From a checkpoint of a small transformer trained on Wikipedia: no biases in attention or MLP.
Each number is 128 + 24 x the weight over its row's rms, rounded and kept within 0 to 255. Layers, rows and columns count from 0. Numbers have three digits each. The size before them is the row's rms in percent of the matrix's.

# up: layer 5 MLP up, 1536x384, rms 0.0762, rows 453-505, columns 256-383
# down: layer 5 MLP down (transposed), 1536x384, rms 0.0396, rows 453-504, columns 256-383
up453 094:142153106090125090122116180121125138155135152096129116108096084085164110118135136128110159140158105133139107120140142130156152088169161137156114140106136163168109121144156151108114135138150139148150125127100087116106129118158136125156121170090154136120162168126154107134142104140148116135201141094152109121129137111128171120134106152136121113127146120135115090103092132123121126116127
down453 098:146118123144163130167128169093127134088148143112127127123140120129141144119149095098151108101118131151132120147133105153064131167119125150125115141142098141148133120143165099151129123138123123145149123144157126139105174137174143121115146091140196143102150135132122122110102133117112151098141145121140152113128153169105118114136151164125137149128077107129136152152121143132145133161122
up454 091:124175102127148097138134118118149144132103152135129164073093125154080116115107142080138146119132128115151153124156121118127096133130119128105158146126151101164106127128110143185082121103127141100155131124103098124141128136101131143134102133062133119141135145166106129134125088118115088135140133124137148109111151149136141120174123101138119096151112080139140114085137140124096121091093
down454 091:095120176113105111090130140150093172159140100167132091163118147136105150183133101190155091145113110101123128111112112078071167144129158111102118128128134178149164138153167104124133153137149132137091127095122117141093129073132113106108159120175088117129156125113120149143132137158128141117116097132127122152105105126117134163065146146122149093130153120146146142144113124142146087131105
up455 090:107076131119152159113175130088146076098127135132139103064110113163135108055088144148166106133096122138115126121134117137139119141120180124151148154130106110128091123125122120135158120143115152140168095142084118136126122122148140133086103126100150111117137144153087171134118160152127116127139133133137143125127068124077146100161125151119106134132152125126105087103106145145123156111133
down455 098:106152080095143152150135134116189134140171140119145159157127138125117087141135118147135119131164148105138139156137114115122153101126132106160130112113101122160120109127132155127119092149117156123123127136143133120123144107119117114118108094108121133120105149142125135119198131119149177103089142129123102119128155160096138135124109129136103112132105101112125132132125173087182134132053
up456 104:148147147111127127114129114103150165141055131118134108114107141155150145125120153100138144124090145069099123132150140083124127131094173130100100115123121161142116148133104152142157191147132157131130111113122111125090141149100162111101132191114129128098130126107156119126170139119146144111123128151171167122127133131128135066133161177124123134137124110112130124122107126124100132093147
down456 100:150146129126161106138091068083108203098106121109159107128126147143128107105155134116145146116112104117142160122104104146138107128165128124118127143103139123120134114089088121106118102143137133088114083096137104136124137161119093130177115150141166101146150131121073102193163179131073111057142156124133143123102128118107140082145118087120121135096140150109138131118136119151129134166106
up457 101:116143120140110106150133164097145083135108126157119092116132157159163154117131175118118098122172117113152122130147105140145120154115139090103114126100174142147124115121114120105136127144156128117108128140122053177168112150106152154144095135097109195163113137140135123117086153149147147116129106107145160084129102148109153129090134108137131137107144165119147146159158136110177163116124
down457 095:136149154128120126115113125122135175103130136110123147090125099104088099104140112159148204103140080125121146150082123143160131139123118048118109096139147140134083169122118142126118131115119152088122153106133135104132162132079129132115123144126124120107142161153150105149178099140109083126123125093155150144090140113171127128162125127090149105132146104130091121131119116143111096116129
up458 098:096127141135141137143096143154143128118084146165084157157165113100124121119156060117097157130139129165162132131122122126112153131146138162136160131136142122131107138154129091125119118143119126137154099069138131166150156143140164174127091105167112116128138127097134164119078118116146122156137152117138135074143113177134084144159156159103136134110186107142126097148097133145135103131101
down458 099:130142121112127130126127143123081101132135119098146102174103163105154122096117135166118123138149095119137128132134125117141100133109127142088150146076097130161128134148144109075132126142157127077148117115161125148136144180119156099096138115112148135160113116135136124099087113173156167035123146120090138154136134120153149088176117141115151116112112141102123081139173118075121172116142
up459 103:065110149116158085110141100143101137137113126144069102147157165126121152147086134097063145095137157133144130130136110139141123128100114135119109132131098108138104120176129104096114091101135198115182146142083126129121132141149174114150144118118107133093103133139101131109099072126156104104105119120107104138130132118125167150119118119100151157093126133144064157161076121122141144138108
down459 097:177170110110118113123122099140142132100143136123137169162113112130163104124100124131123096150159130087125153084147153140129150148128139136102139132133158172159159109123133105172128119099125158122147133141181118107165141147138142124151131107135171129129123102102130110087117171092118126125139113114097122144156152122136109110115100154126063106100166116137131109107129157122119140154149
up460 093:117111150167112139116109135133096112147106138132142093181208089164127094129143106152130122116125160113113116165168135140096119145115092152099104120128122110060127101114100121111138139184117130149129123136112130150141107111156136157125103171098149127152148145143129097099137112176123125146106161141147064140128133151115125114093131135119132152165158098112115135095125150137173138107127
down460 094:145141083150150117157142150176107153131130107121101131100113127062126128132082127129144107122131111162144180110088101135161116120152157109164119122121111130152133091102135138141118116120129179137097119119142117201095147145110152111157147127147104134118155098119137161120128136098147097128139139085158120119160127122125171122186099113144112099105078156143163131102109125122105120144118
up461 106:139136118128107133110169132072107143085109138175145102137165144100195100132124089123135147162160115198135106117129088111171118100136147184140161117112140138156121130114075110126106098122134092114115098120087153117124113149169140123158153131094125143176133159097130110074108092156133127121111130132175138117126127132121090116137112132149176129093082162114163131109150138140141145084144
down461 099:114104152108092141140130128126118155108158136171129092167102108113119153142138110169146153132104127128141131136126142137157112156140123112130138112095139145131114120090135129115139156140105157139059114161138141140141126139112115122145132160174128071091110123171134138100066157158131136145132126146136114135112107137132158151152093153100139153156132101107150129119132143149095139129152
up462 102:113091129157127128145105104141104131120144154071098132155101156135176136112155102139107129144151143130130158161099140105107140066103115160109136117132162155162142111154125123123088151117138077128096146128122099127113160132137117129137128099115131152115127133110125146117139083119140097116126104135162093130119136135133133130079108143124133132127099150151098097132121116064142182152078
down462 101:117155099096108131138136132104116135099143144125102195110127139132106130113104098131134137098140114129166126132117120129105148107099105135142141113141149152124138122138131157102087131101100164121111115123114133113099136115169135127124120162150126133121104154117129134182163119076125139135127139123105106161097101094095111114117147143126113116098102132100137107134093129145124125158107
up463 103:169150131080144131162157098165090143145092134126131101086098099097122145091117106132128110143117103113149114106091115119138124094129093084108105139109200178148110152131174145150111105113107157158099118150080155122119088117143126108153157126118149131145125143110139164124149130110128089143152126126133152138146119142152168140112133074128156138110092157163122102159090145122154166143131
down463 102:152118150126173135164179118153130148143113110146139087142103129149141106145128099120148107125140144157124141123124121107117116157142122092106125148117109107121157124165099098158155136152114141153121109147104115157077134160161145131133129128103186155145134098116117151155124188109151115121127122090126139097136091132102144097127114145114138124102130109109120130159093116096094118140111
up464 099:118171119156123133129163132080133090127090114125088159131154124134164131145192171124143140153106102130160164106136150118153121106144072120111094109151143176079110114180172156144157160176114132121115104115098115128155097117135177077159140152099112103167134095160103099118103094143113167122151192135132157141140127136170106150130112095168121094113107116154087114072173144144112167116108
down464 097:107096175148145150149113133144129157135155104153129128117124118176077155066130157089098166112086161129143098146125109121128109138118118118173135133133089132128158166117094121098123117114107142101127070176110165154152103097074118152176167121128090083144131127134136123178103164116145123105147102106144150143148092109104132156151148137128085109167156112141172123123090095133110098094150
up465 109:164111173165151132138139126097110117107105112118155160148080154145121073124105160121133116162164106128146108127135114156129128126145118139140111145101154120128130144098142105112109075124131123095146103124150162116102167082132167117156120161121086189107149123146136115088141110158148102153106122108126138111130127138122119103123087169147127148123136132095110128160136084145109141122103
down465 100:113093143115130117167154127107107134113103142161155094115133152176159126116132162125120122128153091129129109090140133144053119111122178134133106122098158094141127138068131093171098073103112099119119078135109169119117095118111141125198120162153117188113085132154117172126178159156163111143161113161115138159134185136054117165152162138140150138144110138075098162142118101115105183124101
up466 099:134130099137103140142151153122096142152145113120105135119095105125097150079104121144121143102175161156149138143094112110164126139100116102099119138108110162110150104177076133155148151118150166155121073143178144120100096130114109172132150126115119109094127117118125147141147127154159150189101144108140114110154156176174097163092136128133095108131168131135123125145094115103140119125166
down466 098:117175144166133139127098125129138113150128109144101136122136108078161139121149142144141143140139126076133143127116110136139120145166128172104127141094126151147112155100116127144044133113107114116139151132079125110102115171091142108144133099158092130132144109127105077136132144123086109103159144164097047151114152105114139135094113103146133081107120130109125120118079145090152164157145
up467 110:135116133127111137076108113124163168147120115109111166126179113105170126105133138137166099161105083101109139161101116123095133129174151130125133159112076142098123091113133057148141131171092122112101133117093120116177069130105113146129172083123119110129148145106193133149105129185125127147108148111178111146161138143133099115125134143116162125123105134148149114170121143125116104151178
down467 112:102132143092200139114107154159185129127128180102149117128134122121145112125119094131112113155101127134095120135125116130087125162119102101134146153182131106109116106145127115154140116122108120088119136121095156126129061137078128109140136103098131155109158139113090144101100125143119113128114132104159102133132133140128120123144129144132147151051158151139161106125124142101101112087148
up468 095:157172093157158113157113125134119145153116104082119128120105125126107123161115136131099138116149121094114113112105151134198137107132097162156089157160147132132112134161133128099149125124141135127161090143102191187132136140163124126159140107105138129118108171152149088131113129158124095132126126141106109107116144138140105150125158122122109123116149067098116125109110146152125169125137
down468 100:099134136118166091122162098095166147133122114161153119111152137114147145110139141131154140131157102180145127150097110142120115155069156125129137127112145116139136110081125128088162130114119106102125089132123176147124130062177112120122133171102100122136116116148141133141085115133124135125114138120156102145090077129122134129137078134149136132153133117115124110166125119128090093082147
up469 103:104114134107135103137136138133138135110116132113110130126132105141109139107112114137130139120103126165127121153117147143121117116129141107129123105126116144144140143110131084135138131124127141130136138125132142112124106156079150124104164140157111164105119137083148110134098120112125126143147094097148160135127155064120111172098120099172109141147092130102108141126167146131110103155155
down469 104:163161110114150101113096141157135144107148136077106164123093131124103114144118154132150095149098117154100190133149174129115091114091130142130130156167165118111131103144123133157135171095125118127121139099128112124130090110146095110088123126115113158112128166107105116154152142150112125133164120139129152149137122102134120109115111122138123093136109131122107161161121171133160116118148
up470 088:115125126144127154134135132092148126175099102106142127114097136119143123117152109083143121119101118108141147120117138129153155073097115142143123184134118131107101145158103098162153153108117142114102124139101107139151152134126094151083101115122120097124095127152113126143120112157134131121180108159110198123094105118126104090124160170091088102117149155143139145105112119163127118135148
down470 098:123100120129112153126154145213154133128140111150139085136138083149152128132112117137134087126146134113169111135078136107136180126082129176132137096174099132148145108162116165096099124138123128161127139108131139113123156109126110089110145113106133132063107113124120129142147085116133150142136152113111110108120130121098103101112116156142132153124148132133120122102126101155152103175169
up471 094:162159102138154086121149134091108094152119141101123151111132138162137097080101136143153095167128126099119104115136140150061098129139119132110118177119124118118089130149151137135137127138115171068150167107166102135115095126132117120091083113102142096132106098131152126132119150134145106131123093134154121076135126146137124127114146123133130139122119139109153108123140101126112132152090
down471 093:079093187143127112116130122120117160119156115133139133122140148098116112130137119145068184166132109187143093150121104108156114126150118106134147114132112132078144148119126109140169146123120139174132110097148179152148170147154137117124145100166082161151140135175119134155119125143146122126144125162140136179129085112159101142147116157125111129126137132159132164101132115131110091086115
up472 098:121135134120120146105110101089146163106145128106108124148136143182130141140131077145132149115139154163126083112136084123103121151143070125119161146098130186096121182108117155129146119147107132148155198129086109144148118120129162144131152120097132129139164151131098175130101118112110137128144150153113069103117154157097133070115115123188155111118085124133148141112150133160126084118138
down472 092:146156129117055181171161132126125146158085148139153151125074121078086135103135153156145135144075125090149140127168133100107117110101143145133141078114135150089078151138101084147165128148127157105116093156123127113102150111179096103150127109112102145104122150088179119154157158167151159105124100073134121123141143135139135151086128145095136161127116122139117185121096110135137121154169
up473 106:116122181107130127177162094151158136145111151118122115134106126113135134139169121124082123115104143135143136112130104120153147111121124096106119144131139113107097130124166165128076137148149106119128124144110143107108074115071140161096122095148099148114164097150143114089128130158066093114119148131138099170106120114167150144156140106138051108127129145118109145135120129122137126126151
down473 104:159065105120092112086137114129109110136145148114136167113133166104128082136143101145081155114112167157094120132139120148122113103148127144147106111117082131142132137137081104169120110146173104125112121093105127157148121110165149161129109137084138141121134116130145114153109148119121091125146152116097151143160155105094131144097116129140048142100118125096108160098160143146097096138167
up474 094:122142141161140066132148147101111126123125110150132129106109163109097142089070095114156144111174144120133120118130085126147085097120111144137152140145145091116152161141153142136140144164103125151123185135123121124106132107149096111073172128161113168142094148101164196123143085140144117078110114162093147129103120138138174132148103134152140110132126097130097135157128151134128096100108
down474 103:070054145142066125139138105153109176135122148135144129124133097117156119143136118113133132080108111113151108141143144137133131088148128134140114112121118166075129108149115109103108088137124140135102105149109162153127137166113121102152129132136135111093167092108144128182162138088126134151130120113129145151135160093146153114140096106152137108115111082134180115092128077158123133151128
up475 107:092098100164135103090153112137107122140147138177057142155105130117128119082130134099102169153123130130154147119120118102145127098162118113098145141136099122114120149120149157131086137121121141102130144106101118108134115126142131103133171137104183136106124180078190134134132116119144125161122120144106166094161102139171162080155076153150130155084107156084120159165187156115166114168104
down475 107:109137115138089084129122125172111154087111067118125120131134136136132128088160106128136115100158113096137134104130135135140104151118102135130140140160130109124142150127133154151100132166126104120125103092135140128121159069164124118148067146102134167098124111084150166094150133150126085088115101124115114119152148127108125106143131149129140140093098125128153100147170135148136103123134
up476 104:129138166135125151115122068174156164120118134103164099160093150116092158130136129112136138177169123095154128126117150145121140129141116097116099127128120129109132105141098143156142124112157130167080110114115116100134125110130134148183115131142107113139152173129157133101113111162153158139119160108075154127110137129173096088120130158140142082119126134166121140111122110123146076162168
down476 101:163120166096099130121116136141119158128121150160121112134117142119113150143114128127141149101092113141089129146174128172113120132087136099124137150111135132161126119118172147156131120155105165135164093102117128109090144089165148121132153147115125150113115164108163103149140144141126153097095156060141135107176051155137107167211114095162107111107108103083139177080122129127116085132118
up477 099:138225115143119126115127100130116144087128093101077150158138119149145144112157133106149131095140110126156181139119134151142122128125130123166116099125133102131092158153143163163109148112119141146114118087164115088082161105124102140091103114153159158178161161119112092101142142111121122135133155133095135129093096139148142142147138091095108171121156155162154126103149110147122111134132
down477 094:091116128130103129143096129119132099152121124133115118164117130107122128092115150117124112151143081143097128128155133142121112130156155122141084119159142133138149131155142115094143126129161114137104102123095166152153136130153083135060167153158109140082102122082138159141090127182076109131138155079093141159205101118096096155144130100123152129127100134188109147159112154100134099180160
up478 103:098110148154101133093138152163093084108140116134128134096136086133211103139162112177135174148138109143130108122104122116152138091118101107137143142134129140135100134139153092135121131139122182125146098152121087120108125135137133109110106088120181127112126149127111121140145102168111129085173097122094133106104092110077146118114138137105134134113121146133150142160105094144135123118162
down478 105:097106113146156115131139126147133137129101163135133082128134099137091144079115130169153136144161125180140106141147153103105133094087162143108122143113126120143140129119135109124088131122148117145104148148149135132138102135101100144140134130180095137144133139099144119096126123127183152128120073166126148147132128095118107105123122129085145088123146103119156148136130177136131090104104
up479 100:123112103126096173095127120080102100109156110107144156126182136120148159147121149161113117120143137144102106149115150106125148113146080118156122127146170164117142106114190118170108122157132119139155147123129172098149100127134134107114145072129154133123146145145148128101127114160136122146134109108140138127124148145105107108151120135090114130136110172103126137177079126155132129156140
down479 097:130136151134123137120153151132115169129136179062141162152130094131108096172087133077169140126158100112092106117120129136110128168134120117094146121118100118136093171086125152123143146132100113120103122082103124129156131138107104151139126134145075132124118102091122151148117122149105122121151124154126122088119150161119103134144149115132149140128091127142123132131116127096098110140137
up480 098:129083074104146109166133111167119141141143107162118138133122096131167126123080147117134185103136115154135134111127134130144102201144124088176154163116156101159120131168150162120173139165134138144114152133149121145113104106106125164140113122098065145124111134124130105140143141118126148116123128152127150158106112129153145150116169124142104215121131111158166127122133115170126145110164
down480 087:161130123144108156129112117108147076121117133112110127126130143135162113098160125059151135115143141148105134129113102152125102161117135150125142090138097142120148142113105136142139114151114161103128126128125134113153117140117150119117112108112156119102155151101164126149126081145121141157108109145138084132093155129112149143120135113078149078137087150161115129157117120134122150122150
up481 101:095135135131166085143119112099149138035089152131100128109128136074134118094121118114133087131109144098127182123121140101139166104151122108101102155112072101118143136140155169125137134151116148102152119168121123130135101130128152095100141119138130148105141133089112089126103124131156122149137191112136133118117119167129166139162173100138120166135115117139143103137152110116133127139114
down481 101:105097096138102110124163141145118112126093146125126138114127158098153081084081093130108126155091152130099120189105150138104112107089134109142137132133100136146172087118109105089138124114113089131109109131109138120138095148140127141102104139090116096164172118107149099157125137128089143166120166126106106091164217096103120134125128145162139096131152132158138116109070142087133159117138
up482 098:121143134129114146132144126125106076145062131142126132094186158146139118145151109151136129105135156130182122122101087126137116103148123190138120156165124138127127179103117195104124117158155097136164136135096146103089112107140161139107133121099125107122131103130144166129116137127079143131101150142099111159096144092151152145129151174111105094152054121129129142126147145107118111117122
down482 095:122096113129132111147101150134123140180129124132172141109125103159086109121072131121128129111166145124121210116148179166102118126130103118130096166134119077132109133177098119113082130116133110132183133135146164157136127099153170129126126113115139106168117109135085140107119104139109150111107133134124160131173105119122104135179146122112113136125164152106110143135126158111148107128154
up483 102:144118107136122128169146115139111144167135075124078130163094189130117140126141130113092167120139095106150140097131120100103098145175105158111165115142103127178166083145183155098129147128142156135127121110139167079125127116175116126090131090104164148131124103119178149104138115128080126140112144131122122130122091154108127110134144135145148130133115116114084119129121141100153066121100
down483 095:134097160158130136170113176120152105168141133119113166116113143149133116065167138146140136131142132178097147143146107135166112153152157096110117167114123128168125120106155128111141145131103090090160122168177141175145131098115113114135105127135145142120102108126107165110135108159118130122150163127164107134139131095151174107144141184144105125118106122138130131083121128154090124127136
up484 097:127121177116147090120159127107134138079142118181157142109097166086114112132135153107130141100125154094153122116086140084122129118116150129117137147138092125118179137138095108125163187123097054117080148138121139133099137142112120147110121105097138135157091128207134145141121128118138166142121086131134149129122098095151131176123103128142145085146142139105116141112095134127130188106119
down484 099:149111116151111167128100175115103150131129111122120129120117139115143138134123143105126153119132131142120108127126095155121115139135124151128105086160070141134144101119116065147136146151122120168112132136125156150128149120107135158176153168132129120121166107093144112110160125121102098112116108103128110158115129130099133140143144119173125126135151154142163098118107140132142147169115
up485 100:132160129134173124115129120093154142110152130118112094084159133095095103130172112109160124107130125093130157129158104104113124123165164175099145154125130152111112083185124129112111134132195146120170160099103122134099101151155098125127138165140164114104120147112118110150102115132153084119127114132113125119156135146132097128137109127107133130119124073151096147108156076124098115147137
down485 106:162153115186115129164104131127156091144134108149131162131138171142099129127110124113085097107137118113135142110169121136157145099104163123121168157098094144124127135106132128081148140116130132150130166125063081120091098137105123135082124096171153149124133110121147172136131143076151153141121127133123097146126106106089141138113136106089113134132131137194133104124120141116144163162154
up486 104:161129102125123106118130155114129114121136163123145155114168122105126123154173143196141136126094127134105104150083155130103145087190121090135124100139179096158140144104125147088181104143155104124106105150107139123132108137137109136126128117135121190118124155142118136138113112124085116138149115114125125089086120128127152098128124147105120068124145119140127142142150161123135131119087
down486 102:205153162121137163140136131131149147133138114108186135156123156115110145141141089116129111111079120134164138162107106106121140136135118093141107135128119104115111144124135094127140160102162081134170087144168116114165087151114118123099089142143131138092149141144107124121138174175128134112123111136116130142129098132118159107128111121107134121115116105142101126115112144118139114109112
up487 101:107141145126090114088149126146123162115158117078103126125160130149174122131157119136139132108136145132086147145133073133147078143147124187118199092125153150116097158167118113099145122154122132141094143104127140139117146173123085118133147152126195146114116151066106146123100132119136131142117102112111142140128166126131091117167131102136123137126124155117124102143096130106154114086165
down487 098:156149150126145104138150154171124168135122106122107094151138120124188099156103137112105133091118118088129133147159144125122113078118127153103133098115120191111118122122078139152116136101116151118117109165136107144125156099073127122134106152142143145154144103112120119151163148133134108136097094139127108179135112168083138120094105135132125085114119137121149143148109131106122170192125
up488 103:148123102103136146126108114083158088109149117119135087111135162154148130144139121125154132125129127128131145187054163164140111111109091092072159124166117148141157175161139127142102113141173097135146123166106131156126123113127082123118131154127107149125111170142115116164103101090124096084133113148110118156131128157177115149119160141092137155093137135146137124149118120128084122138137
down488 109:109122128114139152127089109155121137162113098145127107169161090120108112088172104151127100164124155124130146141129122143129100133113135089110137179108145056126133128086138120123141103128119116109096138137130117143118130112129143158166118184092110144136152098125109113130157168155097158101108084154109160164137083160122118071144056111135147137135174129124147141145132141138127091159149
up489 093:087099160104153144113121101156124130187164113212116139106133127109131106136135102153155106131116213162151110136148136108122111135128109141125093152129127118151150140147096104142150109182123117123125145153157143119145131141161098143136138106074089116100107176086130123150126138096145134123177130132109148097136130132152113144117157130106099137165132114131157146145134078120137080110086
down489 092:191150110140129123158131133132094112124125126101123124139093108124150146161155097132144138132132112175151151159116119181083159124163136144132146126116157122166109121162122106120100172113098140105157147144137110113121130142103140154122139127169090130153138154150133097134137099133139106128110108149154122119157124137167141129117162136137147139120137119128121138142181154090068165116193
up490 104:118079124159116153107120109166127118138139144152149123148126169130121144169135137107148147169169086106141118158107108153141102124109144126107133113141115181103135081138161081130100127119105097097114130106143157128135147109136156171117151143112119152134146142086080183104132138162158115171105114123076099094141149099149124129076153078100117106086134152123125130145051106152148101122152
down490 100:115071137105110140103144105116127149112099115106127148145146088133166114114130102132116110118101127099130127155114156151093104109092105123121113130154118128166135086134134112120118123095158148141138133083138102133144172186140173102129126134153151112122148123140135125155116083159130113127135121144112076115088157135101082120111131121109154115105102119111169119088097118097156133147131
up491 101:137143110144062127129147120161159122180154128144148096129107124121161120111184128140113156165138099155107147099132142114140122144099121144150137128121094100131121115165125130156127150112128143126113146113131155147117122127134173155126146081136119128143126142145125158142136128147097154151092101119148155112146157150107128173128130146109134193107150104156073164144137105079129179139153
down491 098:123119133116103100135113127111123086107149150099150145114128151131121129154158129123102102184132122149165109149134050127116101139091147125141111133151155154182143172087134117143123135104111136123126100140119154146116128126127153128131157145127142123175121116096169128143095153122119130149131135138091119158168136119077103155150103097118130152104144143131109085092154167134127173174155
up492 104:085149106119127085094077123126112127097132156131163123124090166111139142175133167102095140138160118128153086127156120126142160139068149162123117141107103086142172157134134121150126115125124119154115121123150166149102174137130121129113141137092117164145144096119135163107115120116115112131125145152152098186138121132171135103126115154110135095128127124070089169113142116131102147202113
down492 109:108135111115049144126115158123113151159135129102125129136159114121124137134090160103140103112149098126184073157119123165098141112091133150134135141103082108139128123130131135172120151150107129146081132143144166141156186100096134111146160156136082125122133164079123135146178076176117146140140101135146093121135108122133146129111143152115144056116099143123120147132116097152185132154127
up493 098:125122100176129101112098098105161140095150089121118052163171155151133120129117146124102190124103139151142152146141093141120156112111119130138183118123101125110097156138079148131095146163127142136153120126092130116120106132150153126115091093125126136121080112074150125149142170141134100110160152150085081116105155119140154127183155094094115078102131090113115130082086151095109117091118
down493 093:124124115152136144126114166127116114074091108091082146108070106095127137170116103122104135133139139139118125100114100118125077137113147110125083128118152181153134098126118101146135171117132133121121132123152099156118133124158166159142161127124120165102167163127115135194122109125174128142129093157148129161163128160115139143116126120089128160176135142094147157094175099166102093130152
up494 104:105094144129132153129127140148095129123137144141139154121155131140139106143114098172133167116158135139119163160106084114100122101154091078120098105108124156087131093158123099132139137110167177139157083156110168125080072093146110119123133153124110141114137122118087115097129154143178121142096116171119105113110158110096153099124100075144115146093153073138163143134101133132081122139123
down494 100:155133106121142153146124138123119103108096095167140116103126119134133140136158092092152071117133117161146130120136123128108099138146087113149151138172114130154119139108144149129117105107116110130152139123116147171138149192146138101155142056084100127115132136116160073131138106119117142128171170118124139113175139110185130135086105139161101137150118138109147096128141151100099148153111
up495 101:104113144119139101120090121136131102147121138137118145106134082145112096122125097156157135113092110144138145125113117121129141115084122147100106120166116113210071159082127126115109126138101129119131130130134130112120143081155083121078103102104103087161126134156134108118139118124118158130142105148144102071092117156166127146114144123132135142168131186090122098131123115109133164077131
down495 103:125102111149151100139139157134189171144131149100104101102137135139143119174070132115088095144134053118106115120121098171103103163189137108094168141173128128123162151119131115119159087152161119134139142145127164106109122131149157132132164133159132096113079130077110142113123117137123081142118103142103138073119168103131159100133129130137107103120118128113125138133114131146132168120152
up496 097:090150138135171089163130138134120106136165135143102143121080127138119167123146135125126114133159085141097117116148111103139128084151121120149142158153116130080154144076143120086111137111138095197122159118116152157115125150119116146137121127089098129104115119129124117164130152116118090166123110143093134142101120137108137135120120090123135103148105083091078144110083137104167135115142
down496 095:194144082134093150141115162131157111108125129123117079165124167090091105152160153148140113152158130149116115140150132126112152126113092090109135147124101128140151118129126115143107135122132149129087085103090114127096123147123149114151093162075084124107160124164132113128145126103183166140150117121110131095141149104102110115125108142087141090138127118141148134131139099165122131108154
up497 101:135100138109108164138138150121136095156108096096144113137093112115111143150105112167116159138140142129143088092155086137177128126113117097110108107151143139158129081155108120129123136135114131123108122145146130117099093127186115168145147140092148194150135141118130111126105125090100135175150154145149115091124128123116165136110129131143151141138141126106115128164102103129180097134150
down497 102:117089130124136161129109132122125091097103164136153120110102139151130124099128100109137111093099099155128108135109101098138124095138179159115183113107155174141102086131150139211134178086120157158122092147121120115125124130118136136158114145126122104118127170137109087158155110109114138126107140092135162186096137135134117100086099167129099128125145119151145141144144169163122121151134
up498 111:140095083103105112107141122123138185173111117137116141145140144104152131147156114116135140105151131125102116143118134100144156144157099142123108147118151162110075104177150140152137105117154100112147092097115159122110101142122131146154116159100106149136108135128133088102138141125171161103102142101137099131068095161085131134112125136114153159174128162149158087110127120141157121110156
down498 110:176129162109104109101143165152109124161153164101190137133159161150105162124117183124122135118135114138151148140148129107120178137077106128159108148073164111158077102112107133157144141115102100112178122130142120136088131163131168099086138110116156119125094123152135100133080154188176095091135148098109148137115113095107100181169100163160144113101118114145126116131164126150151127144102
up499 092:125191130111145146105111103132095122141118125115067119125176146132132167118137095121144130118137158117120141115133144141136137132126145150113124145129148158136141097098108144158137178142094172093113117114160128140115139129097123154099112169160072145124129146179127114141163136115078119217137130109050114157122089142164128122148118126161103105161142123116101149137158113078133157176134
down499 095:192127126162132129139146115105104077176154167142166093136118125108091169148140184118142141187109105101119141122127111154124109156098123121105169153143141129118110097124173175107116171203174139119136097158098130148143113106120149154136138104167155140100140081112121106131124117127113084099106133121124147179133125154122117119155079145093122148129144161125120111125135097148128097138126
up500 096:105127121129097108130144152121112130160170158106130148143163117118130149142116137100111082138148126091110085084163176141115154121138135098104138127136093080138134128133115143145157112168121139125157107117129086124128131127111132152086119113088133099151116118114119132111149142113102161166150126136147113134115108153149148123108059122139151100105110095153099167136122158119100105171112
down500 093:070111125133140109119087115179117118095150117193132120057154118135120120117116091093154104136073130126136136129125093138116190141152157127146140131116098151125138179102101086120131134136156163118104121100138124098146146134173126097126127138156072103136142153130115147115130093109108155133112097111155159127123139125086122135132143143170129156123127126144118138105138110124153108109107
up501 102:112169143114075122128122196110152163145128138132076116142122111123146173123170112132127122138112149106124120109138074126160142131129132118117119133138096154118138095112136124166131115124122110151129147119136124137159111125170142118150099112143127130136153142078114108122106113087175131101117191107099137139120153110149101122156092131131152127128104098126152156117079173115173145167118
down501 103:137121129158117128146153132122109179140111074111123100145107133116155107133107150145124099125132194106165130117122143111088099149128156112167155096112112096135140140118124106163129135157139108119161074160123171051120113149126160139120133143131136111099103105164091152149110116132152150103150146175064120141143166137112122098114098120075120140159177111132134117143171165100106083140071
up502 121:166078143115166116093085160108142161107090125122119157123145189126123081111139104111122162075125159109124093134095103132119156120139118131090124142117140152133133127131151176110142116087092112127087140132129146143123176200117130147164106125104092119146125109125158138126118108131131147113101147091131095131126125127149111122124123095093097122119126108158163114096145162147121146147105
down502 118:155111133076108124155149159153122123107118109152129150114128148094106104135113140111135123127149136102152103135086121154127145153101079149149099107096124122139151114096155117136134139084114130131139121068127167182092182127170113155168119143157129119123121100163169137119131135113113149123106126112082113118109123154103067143112164127108109099151108092192149108105174122136159119149121
up503 106:128153130145103128123115141089104128059155133121127163137111139115141201147129110158135117086121097142142113157099135142126154099171147128201141141160100084043108157112114140146133131134142113149139108120159130151143123175149121142105136120095112143070108095147134153147073137146152154206119101098088155122150107127188129089112133127128113100146120136142113097097141109138137119150139
down503 105:134112175143118107069171120111158141124089106123151143085131134128115119123123138145146094140147132122191166126117155140113115082088133149150147130135078122135124094211128107153119149135137109102128109140152119111117166072147147067125099126117156057186112133125162132117114150129139140144113089108086178109119101132122141095151102114114138128130147148085115117090157134110096163154148
up504 084:141089136131127106131156134081168108141123072097094151148112125110159106099131127150136125127058123084119148143165170118143151134135155119124106132086115132113102131122119100134105127122131111164159117172136150148130122192140092151137115107170161165105143140105126161134111134167127121094133155106133124163160109116134124093115139124055121140147129130121095163121115147133135141132172
down504 093:139121131129076126086113102133135134127080124152121161133110155092128137149186121153135104157129139108104154121154097121117120108132157147117120089085137108093153136092120178098107108115166111150085129123148150137119102157109114105120135143135153149147114128092120146150122155120134113157106123156099132134110108116161158131155123114139094105138116078114122180110141106131107119135145
up505 104:117093180122142087131132084123118154138121158149131152138150088126127120125071168073145163130124139157155119162099143092119106166138113168095096090111136163143123127128097102072107114191148145156115148188140134136181121120100147144111125132115103170097116139115137129126139178115170084156155153108126118123063096133165178086122132088137099085112144137140137086151137116129121140102133